Weights of a small transformer language model.
Architecture: rotary positions, biases on query, key and value, untied embeddings.
Each number is 50 + 15 x the weight over its row's rms, rounded and kept within 0 to 99. Layers, rows and columns count from 0. The size before them is the row's rms in percent of the matrix's.

# up: layer 5 MLP up, 448x160, rms 0.169, rows 213-218, columns 80-159
# down: layer 5 MLP down (transposed), 448x160, rms 0.161, rows 213-218, columns 80-159
# gate: layer 5 MLP gate, 448x160, rms 0.168, rows 214-218, columns 80-159
up213 093:43 48 49 54 41 45 72 56 52 34 29 48 59 41 42 43 30 37 50 37 71 42 59 49 52 72 47 58 58 32 53 46 45 40 66 30 35 50 51 29 56 41 47 67 30 60 50 50 64 47 78 50 54 44 68 21 52 26 32 58 43 62 54 48 80 59 68 16 28 20 44 56 29 28 87 43 70 38 53 57
down213 092:37 52 49 54 63 75 65 74 47 39 64 42 50 61 50 54 82 55 52 42 62 36 55 43 53 43 44 56 60 64 48 35 41 46 61 29 58 90 60 38 37 55 54 61 35 36 79 65 53 45 45 55 31 91 39 73 42 39 45 70 53 63 70 27 43 28 79 61 62 71 20 53 60 45 23 54 50 68 67 45
gate214 093:38 49 24 49 35 65 35 72 37 25 46 53 52 19 62 91 50 44 39 70 22 26 49 62 40 56 53 41 51 68 63 74 56 86 45 65 70 61 48 63 61 88 62 50 66 56 56 54 31 29 81 60 58 47 62 31 81 39 66 51 33 59 58 52 28 38 40 52 28 68 60 57 18 60 34 39 58 59 60 67
up214 098:37 40 44 59 48 70 43 39 39 40 45 64 37 63 20 24 53 38 49 65 27 49 51 50 53 45 67 32 58 26 53 45 42 35 53 23 29 40 56 55 44 60 39 50 64 36 56 44 55 71 38 34 55 23 41 47 53 49 21 34 46 50 48 78 53 34 53 39 53 35 38 25 36 48 65 56 16 61 60 65
down214 091:27 46 41 36 42 65 44 32 71 47 53 47 65 49 54 79 54 69 76 63 61 30 22 58 76 52 39 38 36 42 68 49 65 55 47 31 56 49 62 56 57 79 59 67 62 43 53 47 50 50 32 71 52 51 38 48 49 75 85 62 22 69 33 39 35 39 65 68 72 16 61 44 44 56 51 24 43 28 76 51
gate215 111:30 45 49 46 64 48 39 49 52 64 42 14 28 54 61 50 65 35 25 48 45 60 90 52 45 20 56 58 76 57 36 57 71 33 46 41 46 80 45 62 37 37 56 38 29 69 37 54 37 21 39 54 38 73 42 32 57 50 68 44 62 61 41 43 34 45 36 58 43 57 22 11 65 51 61 34 51 82 51 71
up215 104:66 57 56 41 72 73 56 56 47 68 55 45 52 39 48 65 66 45 46 59 21 57 37 40 46 44 59 34 60 63 49 49 42 27 37 53 67 44 44 52 45 35 66 56 15 53 49 69 67 43 57 48 58 69 63 40 51 47 42 35 53 66 63 62 58 37 82 49 31 59 26 34 82 46 31 32 46 39 45 50
down215 111:50 23 49 35 32 53 74 52 24 46 30 32 38 56 34 64 40 40 62 37 37 40 51 22 35 39 52 37 64 57 68 37 63 60 63 70 43 40 49 36 56 50 72 33 36 60 77 65 40 36 50 89 55 74 30 59 65 34 24 51 46 56 83 63 35 33 38 57 46 51 34 44 46 36 49 58 51 50 53 71
gate216 107:17 71 53 27 52 44 48 58 26 45 62 63 41 73 56 49 23 45 53 77 59 42 75 58 63 47 64 61 72 62 69 79 47 73 52 19 59 57 27 62 50 54 76 61 52 58 42 47 45 17 29 76 58 34 61 88 39 65 41 45 53 74 76 40 58 75 72 47 53 61 59 44 45 48 75 49 54 57 47 53
up216 097:70 61 40 50 45 31 42 44 50 57 29 72 41 47 54 50 63 41 66 23 64 32 62 56 24 47 37 68 67 63 67 79 57 43 47 41 50 53 37 17 50 43 54 42 73 52 36 42 33 58 47 72 46 72 45 27 44 68 54 36 61 61 31 84 53 71 55 54 32 62 44 19 69 45 23 76 51 84 24 36
down216 110:58 54 41 32 44 49 70 54 28 51 20 61 52 33 50 37 34 30 52 33 56 69 36 44 51 33 71 55 64 42 68 61 30 76 60 59 44 70 73 72 87 75 42 55 65 49 75 62 73 49 53 83 35 49 59 41 50 55 57 49 56 40 27 67 53 55 16 60 57 39 21 65 63 62 35 75 00 47 41 33
gate217 093:38 36 25 42 61 39 45 68 97 33 57 69 46 64 41 41 72 42 69 40 46 21 65 28 64 39 27 57 46 46 36 47 66 48 38 64 50 53 46 57 50 50 56 77 40 66 66 62 72 43 67 68 86 42 51 57 27 17 42 37 57 32 76 46 34 55 50 52 59 60 35 26 66 54 56 33 65 50 81 29
up217 091:59 35 62 40 35 23 81 28 36 64 46 51 65 32 68 54 17 75 62 55 43 60 67 61 64 78 50 48 69 66 66 32 41 59 49 37 30 58 53 27 33 48 32 41 52 32 55 47 56 53 35 38 44 58 38 44 36 74 53 41 54 45 34 15 60 65 56 57 47 60 76 94 28 58 43 58 52 57 32 42
down217 097:84 80 55 99 39 68 61 59 54 76 46 44 40 60 54 55 50 35 72 40 31 46 42 60 48 41 50 61 43 40 48 44 44 59 55 42 33 34 48 49 35 27 61 39 41 49 38 49 50 89 46 79 32 43 34 33 94 63 83 71 31 56 39 68 49 53 55 45 44 48 48 60 57 46 37 42 44 34 44 47
gate218 103:66 65 50 62 28 50 60 41 40 46 58 42 44 41 49 53 63 54 45 58 48 44 64 35 23 30 21 56 37 26 51 59 34 55 53 39 56 84 70 82 53 28 38 38 59 28 42 43 61 56 52 27 67 65 25 65 10 35 71 52 44 70 73 51 81 69 56 70 48 59 64 46 51 42 29 57 49 54 45 49
up218 097:46 37 37 51 46 58 52 75 46 51 59 53 55 34 54 31 47 87 74 43 20 77 23 62 45 63 74 78 35 72 15 35 32 56 50 44 33 55 69 59 94 19 43 61 47 31 39 48 66 53 30 60 42 46 39 46 53 56 29 54 57 34 52 47 65 43 11 40 56 21 50 67 48 36 43 52 57 47 60 66
down218 105:41 68 33 42 34 38 56 34 58 61 60 64 65 43 33 55 52 47 64 33 31 71 25 25 58 68 54 53 36 32 57 47 39 60 42 61 32 73 35 45 59 20 23 11 40 45 74 50 20 72 19 19 60 32 54 34 24 53 66 52 64 64 48 39 68 43 37 41 33 27 28 57 32 56 42 44 26 42 70 46